Weights of a small GPT-style language model, trained from scratch on English Wikipedia: 15 heads of 64.
Each number is 500 + 25 x the weight over its row's rms, rounded and kept within 0 to 999. Layers, rows and columns count from 0. Numbers have three digits each. The size before them is the row's rms in percent of the matrix's.

# k: layer 11 attention key, 960x640, rms 0.0217, rows 109-127, columns 480-639
# q: layer 11 attention query, 960x640, rms 0.0217, rows 110-127, columns 480-639
# v: layer 11 attention value, 960x640, rms 0.0217, rows 64-65, columns 480-639
# o: layer 11 attention output (transposed), 960x640, rms 0.027, rows 64, columns 480-639
k109 098:496521406530525433492506455513513498502508515488502473475530491507510500480508484505539511483543494546483513513480455509505489508520507471480493504513463456480504502524500496502470521520533481477496466510481505506477539539507502478509519504470497508496515474469487484534463474443497440482542494510498500456501498493547533511463468443549497480527480505513447483549506505474548511471459522526518485468510541544446495536469509475464545525496455449513486493511496475496474518458526489
q110 091:535462503481527466506466415531490488448495482465476499439525488487468505493542497434544493504493510501495452456463530542485504519521484488522496487479500535519475523491501540498488514472529518458517503533558493470493528517475508501519490492525526493543497495524503492501536497525479528511538464506518482500507520525469498499528501501549475500514497513516509506509498502510430525487489485511539485482495485490530505515504514478518554510550514502500483515539526498509491489517470512
k110 101:499474531495481528489465523510510496542482494471470538489514468485495523500486514482502485536534491510506523515467480517510508494481519484523535534486512456524535478526543549505481493473487498472499483520484476500473508494514541515506509486548480503474492502527562493499490532581524527464446508499492508507475502488516466496524469543544484494470516528503514462499471466513500514490511510485539481467504492467488487486563500489455480482517514499475506491478555549488517521500475497
q111 095:479536467505506523504484513486537521538521483494513467485539528472478478520513545526495497521503501519537498425476505468510542495513502483521485538487510468494518509529512480472492451507491460521492483499507496517533504522482507482476526524507498508473505507475511488507535500471492484516504510503503483532478492483462511515497536496472509512460463520531516483505490492570459519498515518512466473527521538520469476472504537513533508494502473539508545480433465526506561520525487544
k111 100:477491524547474506511477485453515494487486465484472516532506519498467477509453517505540482513528488494505510490494469533465509491478509498546478478465501482502490512502542494474494514534495494484491544496524477472531517501509487506524515504530466506494460487476484551497535477510496512491491538491494475505514511492491469488475504488474479478482484485512484532439515505500491478491473470546488488503510525469499463480521460536503485486527498500498546528505495508503535493555525465
q112 098:485572482487497542513534544510498538486497501506495506494492440527534498533525458532499506496516475527487537464497532471481505552477494514491509478507449525515475514525480505533493459471502536520475501507468534499532480519544469494487468492485459514519464481506532530466495490480479523516509486508488506512507539476495495499554517496536496532488442494486540460489498471578493542448510504498497482538487495487475561488498489502462472528463539512512553514496511507518497465507462497
k112 099:488506518476523466484524516473483541486537538504496496520460504487447492506512501528507480515493502509461516516485500476467514497488523532547469433528486500516489531507514522511538505475491529489461501498503502509489504508528486480469468488500502492500500515567487510530510476516524468513482470517536498535508472501503450529494491468495488470512476547538555473532524475565445507508505472475485487451521504470490511504445463541471443460485498529505530473453531488530515479515491533
q113 099:461531497512520528479489483499475524507509523456490472572489496484503501517522482489500501523449514494512503480542509539480464502490493518472499527485524497491509501470477512490498501539474532508488509463483500506538539506539474480542559494523522544509520538492510487522542495511516534494522532542532479454501508467498503520483468505507508464476523513486499505502487457509460458505509501516547574528495500487494470502477487484515513502480484466523501484459498505447463495492491541
k113 102:538504526501520500457492489500493511498488479517504508543538549513538523498514475497498533505498538454488466511512517493492444475480561556522506490506529544480504502515473509541496542515504486466546495462494522532500517500507507475509542484488527485494547509474519463496542497516504556504545510544475504505486468506513520502489495493512559541475487518443550486454523457491468478521468476508532534495548507538513472519483492473468511482536513469510496501515523460505465497504488509
q114 092:513517554515510503480462484466497441496449519520501479513517479530492496501494464514493518487457507511537517460480484510499492519503536541513491513528509565476511489549455476483508481562505500456476521473472501484465472496464501446477480507496450531509533540501484469542503475494436501454470514478555532501492485459517470480512539481517491537483526449426520510461479520502517530473518487545501500468537481506518468544525476492514491518528503491489496513454518479488497489478519496
k114 096:475542467507519513525473521548440481482459502513513514503478475465508482512500505521512497510515468471510519489536503464497476514505529503508504513513512506467521474494504463544494532491467513450462511474516515513464497503501494458477498482477489477496505538468457522508481439509470469494541511485524526564482501505496507509529502480478509524507525464479511517496499472521517543524497467535542476512519458502477498524482502509504490525544461502487489483479488475499524476516530499
q115 098:492495534487540493518479490489433518516522473495510430528489530478513538493489463485497502494533445476496477480479524474501489521478509523519497500481506487472510539515465505549488472535520515533481501516525469500525487545516495513462506535524507463498511499476513504508461465513520551521469480467519491458480506510518498507490486490541532510516554481538446447512519523521473486457506472469472506486531463506450510464513509502497491503488467466481490478480484515483522521531518496
k115 100:517547522498581503492511499469524482486437480517495512538531463483509506511496455503525557528487527483514473519502511471530512530506482526482487513516485531537514462460490503470515495529533509511495525487480457487507520482567513536494495497519503471496535517466494508464489508492512503510495544473523466529532469494542484492525479488487517498482486520501475506507525521502513530469522458489476492457468499505506527477531458478508490529542469488484508478508470493452497472502512550
q116 101:473531523518509452524447530506474526532491462467475479510512525516499478505480469542540506500472489528468489548571460499451480516476496496499508474525488475430531506520492515517501505486484468499488477505535521454497492520497509497528457503534521512518519515490469463489500494532526484495527495487474520446471491458480517492460493501495474480502535495501507515479541545494477482496551509438517521551505478504504448510463502526505458485561478492490472491526493492482481526470495491
k116 104:480536521476471485519499485497479535508500501504533458495511499519509508482479499492491502550511518517491537462521491496497461519518513481456474502491493497448456485473477514469481509488500504517487538503543536475553460483524508491530455492442476478537508485474523487509477526494529507527518511494508503468513504501469501518492542514520509511504521484495486486485527527505483520495513531483509531539474499550494505487517503455482534516505482485465457459496466503491493474507500533
q117 098:477481488514500483497466501484501482474477458524473477483523494507468531528503522485507485497504492485507467513504518477482518503486478532525519486520484487536496491480503537450475466528506522519489507483537505466515471493538521468498507511539487500514494515475504512485551465486498511509487450528549520486482497491504539519547480488499483502535461507456505501494473496522470462499492509483494528521498480483491522460508508503483458521503540478509519528519493487485529552495480512
k117 097:509428493516466474515493499494531500480499493505473528499515514483510514502544528491488469479538497515504483471452478475430499531483522531527506471499498484511496518494468490477494477471538499492494550460517491540512491490475507512512511492492482481467492513530464515497517462473493507475499488544475514481508486485499504539521465481509485509511465515527505450462492484535483473514477512528458465483501506467528504515464532488549508407511531529479529525555490469486494462489473475
q118 097:535472511500450514480516469530489527499482515557504507489481453491487492530516489473531520476485530487499493498488508477503498500512489508524543507501503519519481503428412496485443501512475490481551519507566522480524503484454517566523487467495535476484500549481488538521498470497469507537535493489492518497500500480473512509482493483523489456528514515497533522528511512525463475545513544486478510486477513492538492481507477506526504495461472501512531499474494546496499492489493523
k118 109:510449495490472560507503534517490483530483486484498496476442482539447489490488481527494528489500506495472538517499526441479504484486482508495555510461465488507510532463498513487480494488514506482468527516537490458523487499463507537517474497566527462542532537511506535486484512498474498546511510520467486503507460504527493503499494490491538477468474458502496467512495490522478521538550512505514499531489460469521505507495492520514476526508484502504513494508474551506483506486511480
q119 105:489493490497490508479471530518511516505509507552549499525490511503523471514514526525480489462490476453539453509500498519528516486506537452552451485507531509517480574522482483499495527518483525465517554480483499543483466517512468490481503501489522494517494504484500495500519488514486495528442493512465505458493474470493539533500457487495494482493496463477441490484493460505540548538496481482517464520524490522498516502470514504508510515505486505516516477516469478469515496537519517
k119 107:469508514501445479479472516516548564498502509524509518500517471522505511521521488441487493446495470475508467526470498495516541514476489478520436469518527459530489513511512466470507513481510513470516500458484476536461477574513520507462550455525498517471506469498479538502501507515466463473483523517501474458465510507479498508533464498501487503493494462493520523488517485490494501499525531482532476507517469520506488478553520475502519540478487523498490497506528407460498476509522530
q120 097:497506487474470518495498513543505499532479519483502521474498476494500512464490467471529484513474498481489484467491484524487507496509503489510461524462536519483511450544489497527535553520512502501469484480531490488487505522515500521463519563479507499500482430464536497502496515483468492515494491497454527525508491530484520533505489528517483502551463552507526517482498529464521467488507504503496492485499473486496520498474552450498519467525504488477487432520499462467470464520477514
k120 097:518496453532508527478521483486512522523451537521474516513506516494503559505481490463540516483491520503500455495474502532561495493496521474526521496487489507504524476484499519532495537494460465548501546501489496537509489501531526549443472541472504485515517508475543510483452490489501528485478492524476540508490548537535483493513500473466506503541489527464506449472498520502530484491507478536491495516450559539464518484543463458545452480529543472504484458494470438536500516502487506
q121 098:480471495465544539486453505505525498516525517540505494518479522474497513505460481513498527514512510537493514483552494528499495483455529492533508503479479541526490481491507537526529524536535494510502496453517489535520483495475524507487481459487474473494515492541532479457473488525547503462527502550411491463537520488537495504509520499504494502496509463486499491472488506528536472495549516512513489498519529531514497526468525517468508484547516514507492516451486502468514526485491485
k121 102:462531500471481490479472483493449513491514517493536473480483496447458463474510504521481513497501492485448515473523483505483482529457514520524503517527483518501473459499484488510513506486566492498515459447501491462533514481495445522445494444530480513512481493498466465478498467525513468506494546504519501525480513518520497537546493499508506513539510467491479435506515512508507468508516528510512512545497510537482497522479484485486487476479495469528499510460442489481521504484486482
q122 094:461513515507535511515497499525512524502479477499486535515519480503496466526488506501472505514554522476473474478522494502536502498498472554527536517513520477467436469521503450501510493493473505533464499462492459513509475516468471464465502528490444519512514507506480523487493484447493506464470487498525527474484478523488487469507475468517514483475512513510510501492511515468509509514501508537488486517449477499536526520495450482485495544521446499482498461484521501543476487476547515
k122 099:516516517534477456455463480499544531533483435489500497513478480508471505556493459535486498470481458502538488500514485453517510545523506519523515520498461546468423519494526491532496489479492509482479502510502496507515481479472502507469478539542482513502497526512499526536526518454493470471509487477555515550533477472478508482523493463513530471489482494499502526496547466530529487504522482494475541500442501497511511488522491491538480535522446529494494491549528494518449521498526533
q123 094:483520503498512515510490441472494524513508486506489509520439514496443479515501489446481531488490531508512475531477523539485484486480462478498511525485509485504475489479485486469470518476535527536512510461511520493499533510503522464497545490477494530475529473500521518527499506485507432516488502532541490465462472503465530510521522478513510469512466506468478495517512543502486529526515479503512529520568496507559559526537485475510522492517505530480509467464518500469538513488475507
k123 099:527469520474462523500481526506483509530529486508476506522488498518473519478511510500496484504504460493446502455495551489530505499522482493498526518486477500463470498506490477466511435499502533489479514461510494516514521507503503530523525484476528496482501463545548501532507515492458523505487509471510483477499488461526465500496494474490485493512509536472501420490473527526483527481513502527490485544484490503533472498523486490516476503473512506502542496488502455505490479477506514
q124 100:486529517521539535515462512505535507479537468495467493481555456509487494476467465486488497446543501515501499491526510488500501496457510466502469547461520501526494483493499514501478530453526552471532513551523528503509544478495524484505506490525474535529457512508480487476506534455502488524490470499481482501550539489493527482507518446508497496498479506524496511450482496566477519483488506527475536500500504498491528506483523481503490541470521479541524516504550519497482469539489526
k124 101:482503492492446505491479514469463509477507523456482530543544509506492488519480429466464526450549483499499484549508521510507474511452517497497469501522541511549486530523527469526452500485542526513504534493576499522484512550480542520478472486491480497503499495494533505482557488523531479526491478479503488482507496526493510561490506510505467481493547470519502480462495498497473476511481515492471526503529505514467498485504532507492500524481570503534494465488519501499492465508488552
q125 097:513535502476484523469479526484567515482488530526533544527482517532458502508543517435480478417511511530517472505460503502491461506499472487497497494522501523476521520456468469526530492496460484492500515515461558544484476514550526493463520506517468514495504501478501546461476509489516480532477503497493523481539484515533532504519472509496481500504523492455504490508529483529494475466512503505488463526467503451532476470488476516461546509492484478514534525514467490502502516484486521
k125 104:489494522499480512521513478462518516477478488500501514504523486518482452483548472497481497435489484505532460489501493512479448451453503485511481486521523519445479487498472514491479493476514450484537515488481516493460519489518493493445520529551491501501505473464544486507478515488515475485530521505513495501510499512507484495508532472519466521469520540478469504483523511530462500498492539515486479489546495507506489481492509505534533486430495492561483551539518518518540510524492482
q126 093:519511484493466445507475519514499498504506534504455511528485527524471469473517465489507497488516511540506489505528490506476548498501489467490466499517463514517475519556537526521497523532511501506546495471515532520490509471473526500526477467523488500519431497510510493413486485468500486501539511479486522473510475485553533441457490466530473533488484467501507478525484550510531532483512524507483490504491481514511499488495500512466486487474508499499547506519553528521468482551475525
k126 095:517498501521483482507508496493498479498495522498530501485474519527476486492510485522504487512468513500516485519487484472477480513499464516520480500444516513500518528511515457522476501503527507501493509449496492499461493507511519503497462479500488515472457485517510451423501535524558510505479478476505520477542454547515507478514522466502484503496499493504521423565422501524485500466485525517507483485517499525512501503535475462539482476515476522475517487523546489481507538523467513
q127 104:528507522484495517522528504516543513488482486505509505493532470522540503490481513463495493504487532476465490481507473505499483488507481472505493463511498535476466451485507464536539477503512518504467515502548522502506475486462470535544519516508530492504426530476530487490494460549495498495538536459491482502526548450472532480490463492485483476545513563534531488507503479493497505496491514496515523483525494488532517496506515496469511507515528515494477496464478520521511533537468511
k127 108:476491516528447502488528508517517478473535474493527501493455489490454503478481522510547501493521469554465500465465472484470510504518501472527502531465432500449512502532530490505512470500484489528465494497488512468509449503505515532533548522543539465495470475505480503505489494507502479493503478491484517564530518518535503481481489519510471467468499548471537495513498489502503515514523507473511513473532490490486516511468465501478469465516512474491530531531511525532502534509513448
v64 098:487525470542465494480506505477493488493517589523517504496528518480459505511531490501526507459473512503509453489501510485496517503508466494470505466504510501525487502544513497500501486486483521480470458496522488529527522522498547491522522530452514507477458492504474525498494504506511475484473509539519516474543535492486533480487497506522463516512507480533508484459503543516510446531479486481507529526515491527486458484441506439483525514480493443517499518477475514492550475521464482
o64 092:507502527462505505533541454552481488521510438473524520519509511545483490511477498505513473543515473498458526545486493495504501516450523493562521497468502502506483476501479550514543513538494480486519528517467483504489508493489469525523490484519493523524494487510522502513513505494512499462480488513492489465481465495499500548470510488530491508530487494502459525542517468455537490508483503508471484506472497482500507523526496572505512541502494484513502471527549491466506476439538502
v65 093:541501473478550477544506515554491475562494447494524523520529521449499520506499508510434517506546533515516483498523510496481521503536512489502501520489507501522517534506526490545533481517510485495543493512540547506500510501503508507467527527524484479525502508492514459504496505520479504503472480505453512526533479552508507499548520496529532490481536549491500545478485476497476497515476542511477466512468485489515498485546500506528502485534450527524552488508492517451494510536469475